config = dict(
    n_layer=19,
    n_head=3,
    d_mlp=1536,
    norm_eps=1e-06,
    positions='rope',
    rope_base=10000.0,
    qk_norm=False,
    tie_embeddings=False,
    init_std_up=0.0323,
    lr=0.000889,
    weight_decay=0.22,
)
Each number is 128 + 32 x the weight over the matrix's rms, rounded and kept within 0 to 255. Layers, rows and columns count from 0. Numbers have three digits each.

# layer 8 MLP up, 1536x384, rms 0.0503, rows 154-190, columns 192-383
149153131156130128141108087140033147129134107113150133115148174114084212153150169110149157129118136121171090114139112140157158123135116153122118121158038140130088074144068185069147146143132147177146096132106107144147128075190172127131125124077090121179135114163113142101062105196164173116137131122139102180121112113137112043150163083152134113123180040117166189091112115093084057115143078123137135087131167130122137164150156171163134116167179123100095079071127117109127126126130156119128113126156139107177134102166093156175087179135142182127163099230176142120119142126110089132
138103147146057133103151135144130166147148151159123150139121109140127142178177154127139096152108130089157163146090170122137106127175128083158143174101098157121113103096115164136145169163172121122147158143086131147139064087147129119118122164125102139149131137115149176097096167182113154220164152070142102133135079038083122126156122171122134146113166087134126139135170109098082171117114123122098109120122122152090100201140126116154121107152151177081171083122098153076112111133157075151151189130108117178119141118155180130184147142160072101112071118057151118094122109154130139149
135181115074099125179145116156119134157148160116150140133136105138176117146099121148122159130150095125140105144122167073159131122181153111131203123177104061152135116157121159135113097131160058161110120137133138111131068138173115111155118082163129151151135160131105139128180155105105142168156139062119102090131138091078114143184123146121109108147091098107119143162133110159133169129113112127043113136079093089082185154111089173158062098142152118103122101155129142182130145092118124116128134145092110076152135135119071115130114117132151092111139110123135126082157133139150107098
187136143111068125121110190110149162134106172119130224145085146145103128138169044169103107113133158152118080087151153123091137077171146103078121129080101159086101180139082094087132093140057105165136164157109145069128181090084074104143134123112143125166160096185090167142139113141151156112100177120091097165086084175114155096206147133111116100069099095133164135126147165033092152115148135060171107130193134204138177101211157150153128144186132154171089093118088082114142133163137074096161143127118111183125116155117132145138148146185106175174069112127111036162100130164162162108
140116133175160110190116195118054027097071125085151165141066148146056155077160114106118153203076127142148108128158188084132123091156163151111070178084125155057119180147047155157095091132167119170160207179132153146160100128117089158081165127089142105162168167208143111133141119073105214123091133134158151132098098212109086086074169145126102105171111094162162141111141151187119105132199104139196106116099049135101069132148144182086141055136102150091143118120140123100170109183201112125130092089133140147112069124151143106139113131131108124168140053138162172138130102171106141161
156203179101131122160101134109108098137126134125134168139115121098134124071153101212154052092039118216064049104145140120152073117153149154124085167152159128120079106100099146130123121135128153111157142136124125110130131118118171148090110104100117134134194093168212127086093141132145148089105168110102129117163129176100137125076145136115126086164170114158124167129160133133069091133124062120086108118105108112057182153153122142152145145106197177172105120128120156113082140120135099194120153114169129122092090131136119099145088111148154078143159120143075207217107156135120189187
157145101106149097114166160114115130181101117119178128160109135148125179137112162147084111157125087118150133118136186140135174137110106132139118160153123115083131133152107120141122157128109185197186136086091172074140162176108090093130137130065144116128142125067149153100138063189088164131126134106107146137146157115119106113150166112149051119197141125165152097155166096122129118076177107143086132162142162088178186170093176138119119154141156170135145192151036164130090134110162090071155160164116152096180112186094107055166155128121115131085101115123165100157092118133108143121
152088189124132133126148165126156102109127139127117169163133097099125153114127137150090142109119124200081128134147155122091134116121150131155114117099127128107106139114111149108133143097048172085164117129118138137154129103210124182157135144090097102182140143110137137056147087116144158134091207111064159185121081182116119127054156109121096157152203162165182162143135105133134105113140095131124153087112163105077110201110150143179091115157116140096122058181151108154155183091104119108181169134122196147090179153102129112183126118143139149147146112108135078117120169116093104075
110163121135138080187105103137129086138201114088170108220149135203181119140108078219134083127154156104158119158104183175166123058098115064150099145112059120129052201168146176086122093113111153158154102181055149139136167117089111156146136195073157171174164120139195117079138137117190141158093090170131106088106145156153159142100146166105158170124114122129106141129093126121090109130167061134120103103097197146161187110136205109121130128099198176108124137188152165082156090156185150140184124129148162188090143187058110080070132146146132084114081058145115102141136120135083110126
131167150150094121120113168148106165098154122147148100099143155157064151134092132115126108143124139089148088129163121158179159168142172108131148121113126134096127152134112145110087125088157107157144128174151146126188104097115143178124148122107083150107154114144128187125107098134090149205123139114095121122123139081101089120141123166114070064104083098164150128111142128096139163148160129096081145133138113191113143134140171135136112102110164105114170111082114114097106116129108143087132167209164125166170104169104079089100149175126109123153134112095086093156107121135119180135
133105163133120146181115158076114141174104114217074109103118076124119170079101134182146141121074093103065115096118157122157122085121196101155149119108082112126178136127177130132122038104085129085122133146164141106111146110085139125144130116102144074120151092157193127113159096096120124170159119121115115135111015146147108143138153157108128145157124142161125109116075149119130136100141091102111153118185154173068109103115159129190071099161167089139185156072155134141159118138138112117121119135145162110139122161152129135141147136138080142128155119142103120155150153121123165133
134174146116105104106132152155073127107151172173134111110097121166157202153122135087105066140121084137121158095106131054162111060130113080101135105078131091120124146154149157154120095160140133126158143208103107065103136090168122121123183082039059100160063086108106145175162118146112153172152147074140113105116129063134135123118109146118113151100140128108171067140139117125121081136177125139180165098163090156069142154083109100153102120105126120141144191154181146111168145169135080130197144246149188179152212102155108118109164125136088158113095085077130120145135146101062131126
152100143105096096124100184161149141121155181158157152185106156149127074136106103121083083146113170150138143095136180113186115111131119100161125157091145162068154093146122201094102095149121108144204118154156109171168176127140149186122131095144074161190099091124166144093120104190086145149112142149113144149145121106124095108115146167169130219117105119169077122123120123060137110168176123117116118145147138179139143209153102134094095144142122145054149164157084154103100130138143129078147130135121124184120146109144151120185151162133052107102092121114143115185112108124131141109
201190143231135090137074167153125093111164111133115124136098093101103149146065145133075059119118133194115095096186120101158153110130162125146166124170074119139154126166094144159113143091074108132127085110138176144106072100069110125097151131127119141163137162142125085140163100114162169082108115089132161150150122185105125157121131108119117125196020116140109097117146028099088127087197122100144066146110120154115114143137118146144148123141051107152175134162136136171122142106103150080181155153103132159107090190121117066144137194115119122166152093071141089123135122151174192091
150126064098157139148126151185052117205132203093137154173074093180100159165145154212095091213144093100130146086165144191132198106140130123134140119138176072135095133127130114083121118062096149159118094109090204119176136124185117086107237182085080127176169121176103153103134078096159124087147119176115156080066115117106129110154144062156108167075113188124139109152189067142148162154143098077145086152164137144096152117090162123112111112107108118103097163169134164135167105090169117080146138164193145131114076187150134155158131087146101177149060119124154134170149102158075062109
132082169089128107198182140060086055158191175049136174133152144125120106136155137149165150122093113078109096082118110113106149115182152190114147106112077111108156136163098107092092198042186154108118125137137074176159152096143084178082116102106113123165186181185163168099099151121099118122139200116169100177099102090122126102096122094077123074090139077116206132075132083111078096053131147086146186046087105182023234134066105192098105158183094114101193138135115139096102188116124077151144182099141115117151106127218121096172156197117167129121118094092060159133180158114150134127
098142112153042102156145156146127131172149134112133112093125195118131094107126085152118066145119128164166126147151158130148109117135065109117113098184126105109128108155099087072142189149115069156125086151125118113162115128089134103132147094160122161180149107106143115162176147115145166135081114126097090109152130112071104162137136158091143109079136108145117137115118129143127126140127153126084145146119057097118189178150170179094145164166118118085197169187114110134097113109125138147112117215128095100140100149137105113104156157136106129090134100095152148116123132148142100131
136180104154127140135082158112079084114130056134149099144137133066094163204106118109167107132113095175164126124145140159139203104165165147134133161123155096143139118124135129128129128135120151091121126123123108146145136133127137131140122138131078145117148071163116115129104072193087119109111154112078112126081130083135089089144177099124152165110178058179133104102126160187159129129142162059140178087140146115162153175110135120142141096099178090123160144127117103116123131170132117102175101137173147130076140159127164131071107157146029172098092124143180109089101115129123174090
108124146149044127097142108188125089177114120150127121126143118163101103112155160121122113152164029085177148132100134205131136194204127099116115132114086093122093070132075146107133111149092069102124112110126092144133140097108137160145049151118089114128123094122107153118062088149095144146143161091083112154174172088089070156132165080093080100118128115150180165110121124116075117102123125110092151096079135102094145158130182166166093173127165070136153135165125117117154124079095140128214134132141090136073170118094145132133150158159127161218135122181152151158106126134127130076
165177079169141090192145130108133127134101112102151159150153119096119095145122098148112099155156114181096118184119112111163162182108116086136129152177066102134150101184124136090166093159145149096162141091053125125101111146181085129111107119126110170150194125091126159077144137097101133117144128090116144186187101123129113150219190124122092162153108154111120086162122070088140114077194059110101056139146105122066123115100135129104093166200116099135141158146091139193090149125122063185117152138106174109092165131170072110137138116118122104147096098134168101159137163117081134185
161178109161171140155152165129103172146139111149137123124112135144161134129113112158066085100118129115127157096054146149162203137145137133154148105146128084134100113160084096109072152082122092152134097126118209094146111081146110114102169144132145126145146152129194157147121159178078144135108148150128134154090150095104122101132134147122141147152159112179111132143169137129138079136153136144111156172202048110122124126119124165163179171136112146147115173175115106118129092099150096165124093133095139096119115119147083084134147120132119113142153118139139140156086161097100128149
139155114105140129128131097125128109169137131114130145165123109089141128118138144205129111119128084142117127115193119190165162158104133125134132137110076092153165114110140089162109132126159128112065109146112133156159103145061141096123162209121111108129121106121139110135127156176113130164136108033100132113105095121081070101120109170151119157157124116152158069094183133178152133093114093133124135077122133111115107110107158112145108120158134121100125138155112097113115124156137123157108157154148128145130137174111121151163143122127110124148105111068104133164129123175139142170
119099098070114047189110105133134165149133125178161114172129153145129180148136118156121119118090091108145091092136141126121159197130155120080148109145089105142145134168148119149170090124166142145080152130090087101094124074084128112138110058126116128117165122124107180076145147103097146150128115085095105115122073085101164068171131147118124199129138151132164202095153093050080113056116092067072097166106131061094146155057120173179118137194088100121170103110091140109203138136137071096138195133110106110186182132144113108157147130164176090162147106094142080093133217129109142100
122175132151125097119128138149076120111142105147122146156142153107149117127135127115134106127139146116095126122145157127138104128100141098088154138193151106112139159121128103124145164131127109092116143119141173078137125076124125097132101125117117205128148172152161155098170155110112147161096144071132141113150146145132139156147156107058109088227085128131156183120184105124119076154186144141117115085144121184104113135135142144135130111185127147080139119144110110102076148085123122159092198145104086161160110139093086115132116191144082137163203121063125113136111113080176171154
092122146067066123147122132133115138183169142101126189128134089149146181110104068140175147170176141096106158136072146133185128105148169095090099127098121134104118140077113119186104145119124094114112164133099117158172132110109135146151113163164183139151189135224123155157196141149102135182112108064108104055098154076107091121151143118131117126128077145125117117084101130103120105104158104103097092039146107174071136182130100099132043095187103105077167107117128135152204172098095130114162137129180090128129098139127160113230153141204131133139112114122122218117170152117147151124
160140109077073158104149155097098148090077136111176134165114140100131147124113178129081095120095128108143075130212120200123132127116168094109206148098116122087149208078139141070122115180128089130191135136113126113129096102190109119128185144133198077135125150147043143140102114122077168121145192147097103192162130157087114123150153128169074110116077124145143100143112192149096085191170143111209115120160100178079144144167130138152066158068145136158117118175151136072077103143146050157117167147184149094080171142114092084148135111100154156129074127129171073156145132113126139119
099164093149105094103103126148093101172121145134120097132115073147153170153121124122047095160162080139166126060074126138132113090131146110148112117189121114152151183117146159117129091074081069161159099168127155106148098089128157118115155196105100098125137061127115178125156109186165145176135129037101102056137106115098109104153142093135081102111177134139109149137127061170153126112104085133131111128180123158133101160100117121174041145160108107085098136189140074127145123128132170087087213173182116203133122150141129141149199062170097142123111098085162144109233137160149142067
151112149127135130098065200127150078108132146130130123162104115133141139173149127130109107099117144149102121102157122096156128144106165116121172166141141121097157159150134133137106126142088159130098124141126137159159175114130129131133160158141134124115138105165123133096165140116126156134087223131119124133165168180195085116110128150161123120164075146111128135059115131068132105132141113124140127098099141161145095109168131104201142155212087135050144126147133144087109135109120153106149127132145134168113118142131098094185148133171097118124094103107129133115121123080148131088
198130113133104124162179091160123141183143133114163111093134118175117139088109115139128121093108208103135134155163160116127165154154159080027095144121170120109124142150091125101106139163168080141147140110122178100102141090109125160106174131119085114138099104088129122124120192160107153142081149113152029042140146108118079143127140152083103098131053147111140134143120175128172133105132136126079149004186139141131108188084121154160106122093099097126134117125160189154065127102201131162160104158122110142126098120131091117119128146143090117136117126092125120126119144128146134170
083182111103112124123119153093098178099110098136205191110147109116101170134146136143149142118111131133112085109103130119096162119093121149064152155165133101044123133125117233154161102109167145119134194125112125077139118110159149141151115143123187179102179054192154130113126120128156150133085076115069134108078120084097113078160146056137063131109153149145100150126137143133127107172141134100177110130148097180125150115119153138143104122114126145104121077142102122128173129170120120178196180166126099118169118171098080148087109123133129184114128105107150145150099129173121076138
186154160118115112078174144154055146157135105143171188126054130115130148147170169125140157144116117142092056128139092092123121128138143120124133171181129074071095097180095145132141149103198098158082177132090175103115204123132075137084136173128159142135134083188140124109130082142116110052074170147075072058117178073126113129148120103127085165138166089171162128146117160146112146113127094089075115154130143122133174113134157164124153160121160146112101160142129128121150106144191114104157160069165103169114100112107079164161120088108120182129129098113146098084112149130127136121
123130101148128075153152148152116130138167165110136079087102128067099156214084129145145101103156133141187068141152135097205098130186178122155137155200070165162145114210100177135105146187155130137161112161087082063123128140102103118051140170091098158137204123127133139143178127105143123166142111148136113076161105137121092138182137125126061134138173161128196161154093111024137118071160049107149165158151118134040176129136174200110136158150080135078167136133103125065090167153138105168148180126116161130165126167181099143208150108141162095189091076148093141177175140121116138098
120114154116141116138121171047155142192117106140192135114110179056113128156129098165179108074090101120136090125161181041137145127144158105155124136195083113091113191176095160113022109135168045097176103133147087189152122055112167128099139149148189145084185135108139123137142114118120147103146118042087116145144177141151074108175132117156125127179058161117102161107149121088157082127126082121157116124145093142113149137153116158103085148162158126095123140114065151105109098084145112161150143153188128097226143115076095125136141214130143099169122096110093145188102174137142138180
073077077143152129105068181138098093146157081074129165101093086172131165075184101125136149128122211111163033158126148075149131108234194138132141141130162125093096098132050157074121122153156109198161139140111141108187189123068135193161156143132127147142158133142133135134123109149151152153106148197125100149149087103072027136075157131130129110118072091160136140098128128071099151079157140132162147093140141159132126188153157121115103139154136002140139093128150191046145148130132126158189065126153094177117120101110111098125133155133065073192136132131116173133122212115175083166
174086178143096141114152079117070124188150110090186160168137098137175149100148070175096118163204115161130145186142110126129188125129141153109168128138083083101108070143153166142133069094149107139091134121128173109146179139154137192136140185044150143098182142118157206137135128111139132081107125133136130131108162107118103164101152129131110093103135124161195170172126112114119110091131119147086112111126116173056146149205167121163152136132101096153165135143126163190095086120123107161140167126082085112137157076092117114102114127104103185163082123115119103193114141115063129126
180094126166158081140106156127110159145190149134109122124075148117061149153118094237137153129127168130139111134174166159173096132171134133158093112057101155103131186144107146128112145068115101177148099165100137155126148128098136199126171154059128064133182147133109102070138129150126147093130107141164100146119148159152089057079120140130134139166137137131158172077123101084112121106131097144141126114142114218091148140114161055126086111140116166075143118126116168101172172149102080082127076157118194203144126109132124093144145146128155143176183123138071139182148089112067143095
166149159126105086131098126057065111075106126109184167112158148146143189179150177127129088169152117159077106140161107082154179168165151059118127092123081089084145125138070203137097184085115137137179162158070123119137119108093176189150136171093119190115144180159094203174124099134100131140111145093100082087156181156086123141121154104052101089101085026124182194169158173091128051064123035136076153118117135173099139113132172115110184135120150116138166173173105081106095153128112125119121162206101115218185111171122110104132096132120138154148119099180195120118175119170084138118
# layer 8 MLP down (transposed), 1536x384, rms 0.0393, rows 154-189, columns 192-383
150158148117109152031083121125138136148122121164121148167106129117151168144104176095094145058083148152119117051104095131148137155044110112164150108165106203071183089189132148096140138168171122132123073150126098100113208130108120143152101134149116125139037140124172121132136146090142160080136152111130127183095150112133172164180153146098168127132128132155177104143181116118119162098162137144181071124137129121131137129163093139145176125178094150122091133108128110164112177118095141132086150133118057052131165093108107135120140089084224142124118122100171154106177180065112158176
107162124114148156089121136149178109150099089070113119124148158157067143067209126119148160081146095164161156155150143119141144100112114140200132126129112110131125087101144101083128124067137143146134129089108116139116107127169110196121159092136153142178118127082130151091119142144173155138121112200097164157150098170115130127137194155130065155163180114150117171106103092154110110157164153148085107208144158074145164192155138118135130091143077111131122165114067186155151176145049134133114102142196131036136118129117127081093138153138161076165129094141078107098083098163097137134
136113117124124158160092135119142121100122114104052114157105155097137115114134097149139100170139133166116145101118120150123099101113136122111168115112129157119093117130092143135093118120118073125165108106142183128135142094113106167136158074092147114127135108110111097143146195136142210108160081118141133131107085116168146109083159110103084132083146175121151126132120114196157128101189147120169138077131100144107188139120162086143138106115121152116138114145121136136124108151138119101100106148103135121079145117159164140107130118123119101102116077168109103115139119122101120166
082102100136112068143127129181101117130141148138131091117147145111147121169055131104076116101166153094044128100113153121124132137109101134138183113100084161174116154121168115107095190173038156146118139148194100108216115185162134091177146130111130137097101115079147104178107114122223195099098104096096144125078166157093102132170151105098184191120176174109102169101092139183155161110155111141134140126149121142145123094086151172188166133144157054115175115127125095178069104118140146160087098140118088114167136095148183091063097139191110104065102098103112125151084119098107174145
175145101093132129148146130138159145163135103146090168148138125228114094131044136147136132115048189107057105090149178103055062132154195103155124133078107166105113211143138107150182158105143087078163171131118144140134105115107136155104114126122185171114170141129144089139076079076155175132196134122096124135173205192152144133064079103102172142136098143065149134100068124173192043140191093193107132125113137161134132205183101169135155149136062176094202096097147124190182159216076166171098143138153080113143164070151081095083058144135177111126133045128096138115152143083095110164
109136101085062145146127137132116097138185129128148099136120144108161125107171095141166121188086101154139152105174053131109104108143137163075117136164121124108117100142098148170091194096119127126191133132114097114150131098184120098127154127177151087123106142142143118128130094137132144130196172126096179102204116161120090112147133123149179133131149109122142090083128113112076185157113149093123117111044158116097074117059150145102079093122163200168127165105149080122141138098140159142059138105123136140153131118119022202117186088102104099080066113157140148174064080087108137141
095112140119107134142115136141195135163146090146125132209145096149116091137141143159101135117133105132113088124081123105020143130121123103093124166108113147091138137103115139163144075109101116068096134193093060165101127077115160153146076113160090123092104120152113145102111123132113167147111171142117077138171121032122170161184130137160121164126096148114167174194137162160103132108160127150155120118138084212101158115168147134143119133118144114089138164145127184058146127160123103102137094081118106100105166107113122145139152132228111114104144110171089178182114171189120136076
080100105126145171114161143131141109090106150051107131120103135153124131125112101133093106173138157118170162131143185139160164161191128197120129128159099071090126159165180058137132109153080121142108101082207173102083140110121134078101168115187156138107098239076082151090102154110133120125116164106154122110158151167216140074101087095101130111129098139168093107134073099161173170155113140144107190124153166087063102153180172105122097169115114133162040118151179108133153074079159134144106144217133117106127049050152107092133110113151094166112110173112135101141193109134129188127
093077152107130130112087120181141098110087058136108114125178129145125152162165157126184168125174113197111131128160095149101188102117106199066133181096116111107113137120099151094192114136138151127126169139119131070104172116125161116088165172060071120076122069193148137160128078130099146173142113109137072201138129145101095122157104096148089118115165136097153159082164069098190077091132135168135114177140110142164135131099125190099170093084169105154140153123124133157100091157153086048127117187134126077130142102119097137112099102169067226103117086056104137051192105162103118196
126124104131109000155153164147037150144174100110177107125145186181105199090058127097108104180115103137145070185174194149222132148176171104113122133141173103082141128106071137128090177138140103141140171153085152097198114082153113132106182142090142156175202121145198102158157088176084208150128195133116084129116151146095061090088156149131107138127153051194135062141198067077114124132200134112112139105118109129106179088081159159116115129165124097082174140089094143117169159099118112127144160156172140187127090172110105071140077151175115099117116004106142163126115133190087164160
133104161174101129053163152146142133157172095095105135104100115124140082150138120133180080140210121148104146164084154140086150178129075145131176141143113130095099148153100101146136137173107143100120155097143135125086160016136150091128097134173103130144089131187115103096077095148153145107141118109125134169132085107160159146145149169144201133070126062146146143138157127095140092110162150148152071138120135100147180116162140115066130135141107131162121131090153166167077147122170078119118120112128120151175126072123139127096122109126164091116161075125111154128182092157161143132
070129080121189138130115110192189158105151114098196128108098048125169082110115115073093130153153116069086207092147102213151116165119201138090112104127124139086132088142073152150142108108199094146147130131138138122090177108131114152153153125178190122091115117115170149141096178143123118130098193181137129152108108123108067121143110180117157116153110100123185118155099166164132086080123121184085206168103125136127099095214106111110186136101102147105141138102115121107091175132144098132029178132114118104179191114110158150090149164095098185129118200134168095127108088179123131092
165139123118136156147111117087154112135146143164140096152112113083131156188173122151140068125085086108125170192112134111092153108122073133170136107114157124164094169093095104096137131129135130130110146095155136089178140079169076128128091173134145114132125159148109079166138133135128167132091158123114165103103157116148122120111127110180096128125167116129087196136138177164130107094137116146082234157119184143097146174101095102123187140111138134139094109125132180139142110128147134192141143114107120081151091118198103147103125068150159112132179114116136107146093079102121154106
170127084101112176099174098120101143133157173080101196158161112111165144156134124180111092045188128097120112100127088096148150209156162236116112128082137079095176204147151114127117156139157175164056145140112152095075147114152109189134147166135181056155152090138146067145122128126146193100144170123166146131110092119163092101088107136112149094189208085165105104113156189122073117122177174169125152080104132149128065120131111139146117088137203165107099185098130037077097090130096171143158092061141143103149137140108140105149153039087091091151085088133178161105138162173166149140
111137107138096207224151144190114182089120113123120159114098108105178148104098087156090093111106154160151158094133060126108157130188191098159120183132122144080067131119126106145130070113127056213103171084107134148109166058158131173135151108156093133078145135154164116115186126124077063145075163109135104126179092174119140143066174049099114155159131116112119183119138099142169099113102174145110118165127120094087078157119158155102145095138123140109116191151084175152217114144190154055159170138132168083178170127087052093125103125192176139201137202106067174186136198121100155114
109108083172131087106133117091176156113095094161044151122148106161141092164165133090097118150180158110156166141117101155066088105100128058152179060097168093131152125088129128103146110137101121112126113148169115163135124152144165134062109130129073216060068138105109161137130160179178108163137098159132135152159126140132119172071114088059160065118136108138144180066083127127077108166145129132126106137129144182137108127145154179132127110136176160135115110117119195104131139149083107072128117082207163107091085133088175179104114143143059086087239119186126112182154139075151174136
192088136155104155122105104154146167136124172149124136132104122082153116144106156131196100081163140135125153108109165193091134133116089087169122132098119178110162077119113156126111136138115108100095140150144057128096149158138098071117153120146122153148073130120109181114158120142096125124143094131136154086147161157101174118082155139178142146169088156121100134112117115079127126113117153128130128177116100104165133141135123117063138175100176174159068095114127071134179133167115132136137139072143152132115142095057101135164136152178179136175178126137073076095107107125101123128
156107135137121120089122147151125131139108141152112111137126117154148139148165129170083164142119124120107128107157120144150124149142065133100146103151150130166087100131096197109137130093107082158124141184133078162164137159182106119117125127137173117102143153086161107169111175134124140096134142136129156128132142180119140089124130129093126128158132137131073153142107134130104165115089085172104130154095143152212139159116138124106133145105097118090122129121127121203091109109137183133093161097077145144119142089182152153138133139116176094060138145130100152093163128124079073136
077144206153080150141117209174142124102134061103096092153119116114183166162130151096107109097124133109085139167126099118143121125102082134105158121096154153187156163126149139091186108129138104173073102150161161104158175112107174078162109126086093148112121106164157082101105153157192158142095142127184107096117117146150136097076143115146097139140164102121117157109163101169153098093144137093150189112119143091164125147170144175193143053130172172104161129093161110149146136157116165086116106108103117146173151113180092153092151111143173140073170119095147107014205106163095107064
046125152091062162133142135122179106135144135164141088164147107049149167125111206159152130133080132136129174139127097166133078103122072124110118132095214084139068114086105089122195152117114217130115153139152138122161150124093107126099145126143120119178135105159113162129062131150160094089137233094144074135122159108144105109070107123150092105166112064092173131134095145145119161165128145115157130137096117082152121151148076103150117180167115165117098084152145102130144121156151153107107132150107062167128078103107179103176122095074132103151170143109127108163135136119139124135
153068122138123188115169149136067166047082127131104130055158143078080089105127133158135131099154129144149116118150133152101129151135118093158116141177137122163118157127142101130113121182127126110133112145117045099107193125111149091120142162079166138087176131097133100134175152110131147187114112140194113154113080136130158107147174138095101107146107127108151108126126163124138134221156145068080164112110098172135138082132157075113166133133136166118141109112155132078064123127142160117073118119104116151146114157160139131095130126130189143091122141181111115083113138113178097142
139164095098144163162144176158074163113097122185116132114139136141096113150146107124143108093126131140131136144099120089155120146114135091121109170155126116113129114126115110109154140130111116156146135132150141115124131080128117138150132146102127081093100107149129122060082094117130094132172147133151124157137103097144173121159089095068123150069140133104151129137141133136121107123127163117176139185116100168133103112152157156130117143083129122195086140083148121145130136119086156127103099142091111101105146096110131156071119137152135156141136146107137123110145147063114134130
146117122135120050081110137110138141080165177189118094183153175152109110114125123125085125220145162158136123167175124130077083170057120146131077102195129183149150122051110137066115126187095193130079115101137140065185129164159123174123088117178099114074079098056116170075138156158168111143078134165073115101187166140102102152141142089151128149097104161152151159153178090128157146179107178160071163164128138154160122098090154165036106222157119123128156134074086151157106130080140162110043174161124100126122121124140118157206129103146185160132170120132154165134114127115141127118
119102116117125137133051139138147110139111148142094126138118166126116150140088208154145132137125106102174127145128127120164166077160087110187143113079168115119186149117147117094105151081122184160095149148151119131116121166115107101119138142139114116125132140111043132149084158157123103103159135177100140142136159121135150119114129128159128092106119090116166102111119104082086182113070126066144034145135086143133202130097185119125092113039149102148105128102133112135131078134159120119181097158108213113143142086133131151123125097070128091120123117143132209077111160150098131167
150132111132160128126142093161128138169123104129169156134100133123150071098144091063097176172161097145052141127030187085105119134095139089124101104120111115151085139172097150117104157140108097111131112147118138149103161146151100120145156129141149217098094169101106172134183100113066186116080127087183126175155150109140161147228123155117083141111153062119047098182211131156106117098157119103114067134134116189116084130166150176121099181143112127093091085103149144125116122123143084108139112059157190114122147107113110140151177147179110170136167062146098179097083116101099166169
071145139169128185170121104194158125136155138223180079123108074129127096166156117194174093100080124111135128115110124100177124123144164149160079104153085136162112091137091177199100135161122179164094165138100076096079143119123109183140162185085127107075160136043159175103155112059087100112089167099118187073139119140147125108180121135112099175126151115097109161141134112131112164047097201143132105150110145108068108108116143171126176136130106114131172133173103078162137187091153117148122101111114106124150124158091093213212083169146131145160082161149090155145137138161121139091
115149122127081255150129092130120152115106187132095088109161099151079141088091132138125081095167129128140123135146116146107105169097128112111201127150159122127120154111117117139125162082151099173095105101101111095177170162097121115185158114150079140127155115100145114117118177072101112101201119144133082090142145100154167140124159164157140176135135168147164135185156135122119130100074128087143189138120069124092120074148171169115117185144077076114079144063082120152094078111161092171118118084106091067088188081109150118072148133078160120178135255147144101141122162157148162113
099140133158133207194105131158149147171108079138122140129107147078091129072123124113122098173146132110126140148098094118130098130118097125116088127127114138149127098105093161145126153103162134120126112081144092092134135121151081095125129112122104124093117151094103103166124152124104111149151044124165116096172072088091139147116182147135155162118125139127106152138118122113100177139088129145109146101147151095119138152133110124118128120089103163115141098096143121171155147134104148081055151135133104118117155152144179133128093170114156114135154255168119108158122121140127102136
112123114111107198118156122127171109171162081137111163137153120121120139138154128122073165095132101136099173153117108105118097181084119125149180120126107111130127138139140119126118121098102127064121153152140120160100066122112175137120180113165121112102140120088195149159146108142161100118134153137129109147160136122093144206104131181136124119120128088109116148143159086134152120123082118122115117121113112084098128055167111184136101140146127163125134119136166101132141087157104114140178142070149168127125173139118156144193194104086132142118105221180069137133094156138136163131
162124105132106129110186121151146135070127102126124087158114096214083135141158155143110155164191124163065104176099106134114191078119158117094083128038096090133101141091134078131117152120144128115158124121079150062115114113140149120098099145119092106113130159147073104128092148133179172126204073126145149114144058148065147167106108146086108125109142102136171134126172157130125121117146129111114145148151148115116109182113141161104107167101110120174139138102187103140121130122121200075105111108170160144112149149112189107142171145056122095068167110164095143173115108096112184151
136110132161168142111103085100119111123117117087118058147058192117166132159102150135108139060157091111141149101141085155099121119092160120095141096112145118140129141167098140134193135177162162113142102198134125135122094127139152125165105166120089163087110095086134141135052200133115179132160102183131126129125135077108102158140177063135211147149133136099073130111122151119138120176189112130135153145135177068139120127135101165156121106120152152141069125130170133114107144126125096113159054162133096109146130181160162140121142136191156107108120119124094158111162130088061098140
112176094123081171139140101135166105096145147133055157098156159137097144150137125157142134137143142185054161127115025119102103153092145131138185145116165072135164101108114076117184151077167120210120178119135104120154126120118095190073073165138175124116162080118124131137109111157157105135132112138160078116143151179081121113104184118116099098156086175130145074031169197139113140133149039143112100091173121114129155176128117111139095114194112045144123105150100144124105174077105164160134123185130197046105068163101142146079108082127183182126076123103136103116170135106127141162
094141176044152042120156123106116122182115139186085112163092142114188147088131182136126128079169160088152123062104124130065155135087113111183063157190168141100077158125069137111146154075124079091206117164138125071121172147141138149205102158133149103141149139115100112065139147093095121152113056108067117099107131141185130129122143038121161127164054098160073125168075131112088066098119205150124123164167158145121095147131043100074105090129140115134115138137080134151111138132116152124152143181103128098170108129135146204097127110124171178146115047108097121173114139211157137068
054151181106123121120179172103192112080142155114054091139134184105163106123120177115163148134091127124110129110108126121112179210162146130130115123152191136100075119158103162123085178136129076177140068132191112103171132124058177168144166158115102164180166141123180137147133182215180120138093085148117101068104120131174100187090187068089178157131108126174140144074134052134247149123116147077096118090103104092049160099148055118168185161189085044135203100044097121091213124111189216151072172149160102148027087149125104024103167204141064184169222084108166137141226135181141096088
108118098134098219063120130152142120131131119143203121132164136108070115121139083083076152118111100146103127151112093118151133133156073138123143081142081109143103144105146112158149054077141099091090116105136177052123127081176152137141194130128143100130165089061176148159123114138102090150104172126096150095102138113133131165112091191174073156074115092110107163171199127129130106169053086107131139095133141158056154114144096122151129132199147079132113146136100103152193195176096125146119115114113062132143148121159134140105146134119134146093136255126131143123127124154150100166
067175183127117139133248127073141151129074164111115173126117147124175155122162154143112185141133181141140158157151113142154135159064103140083106171091109133171086168195047144220122087154131127121135159071112196116068119112106126090121135142126063091097144132156103154097094165111063164164162184118182109096078112144158100094124130105172125132059093189063091140138124117097165078184184226151190156096083174103123121155121165129149124163087116155146081127129186114127120138073141185141134156051157149135104137089162186194135073116170088168158140052067100105120107120176121164144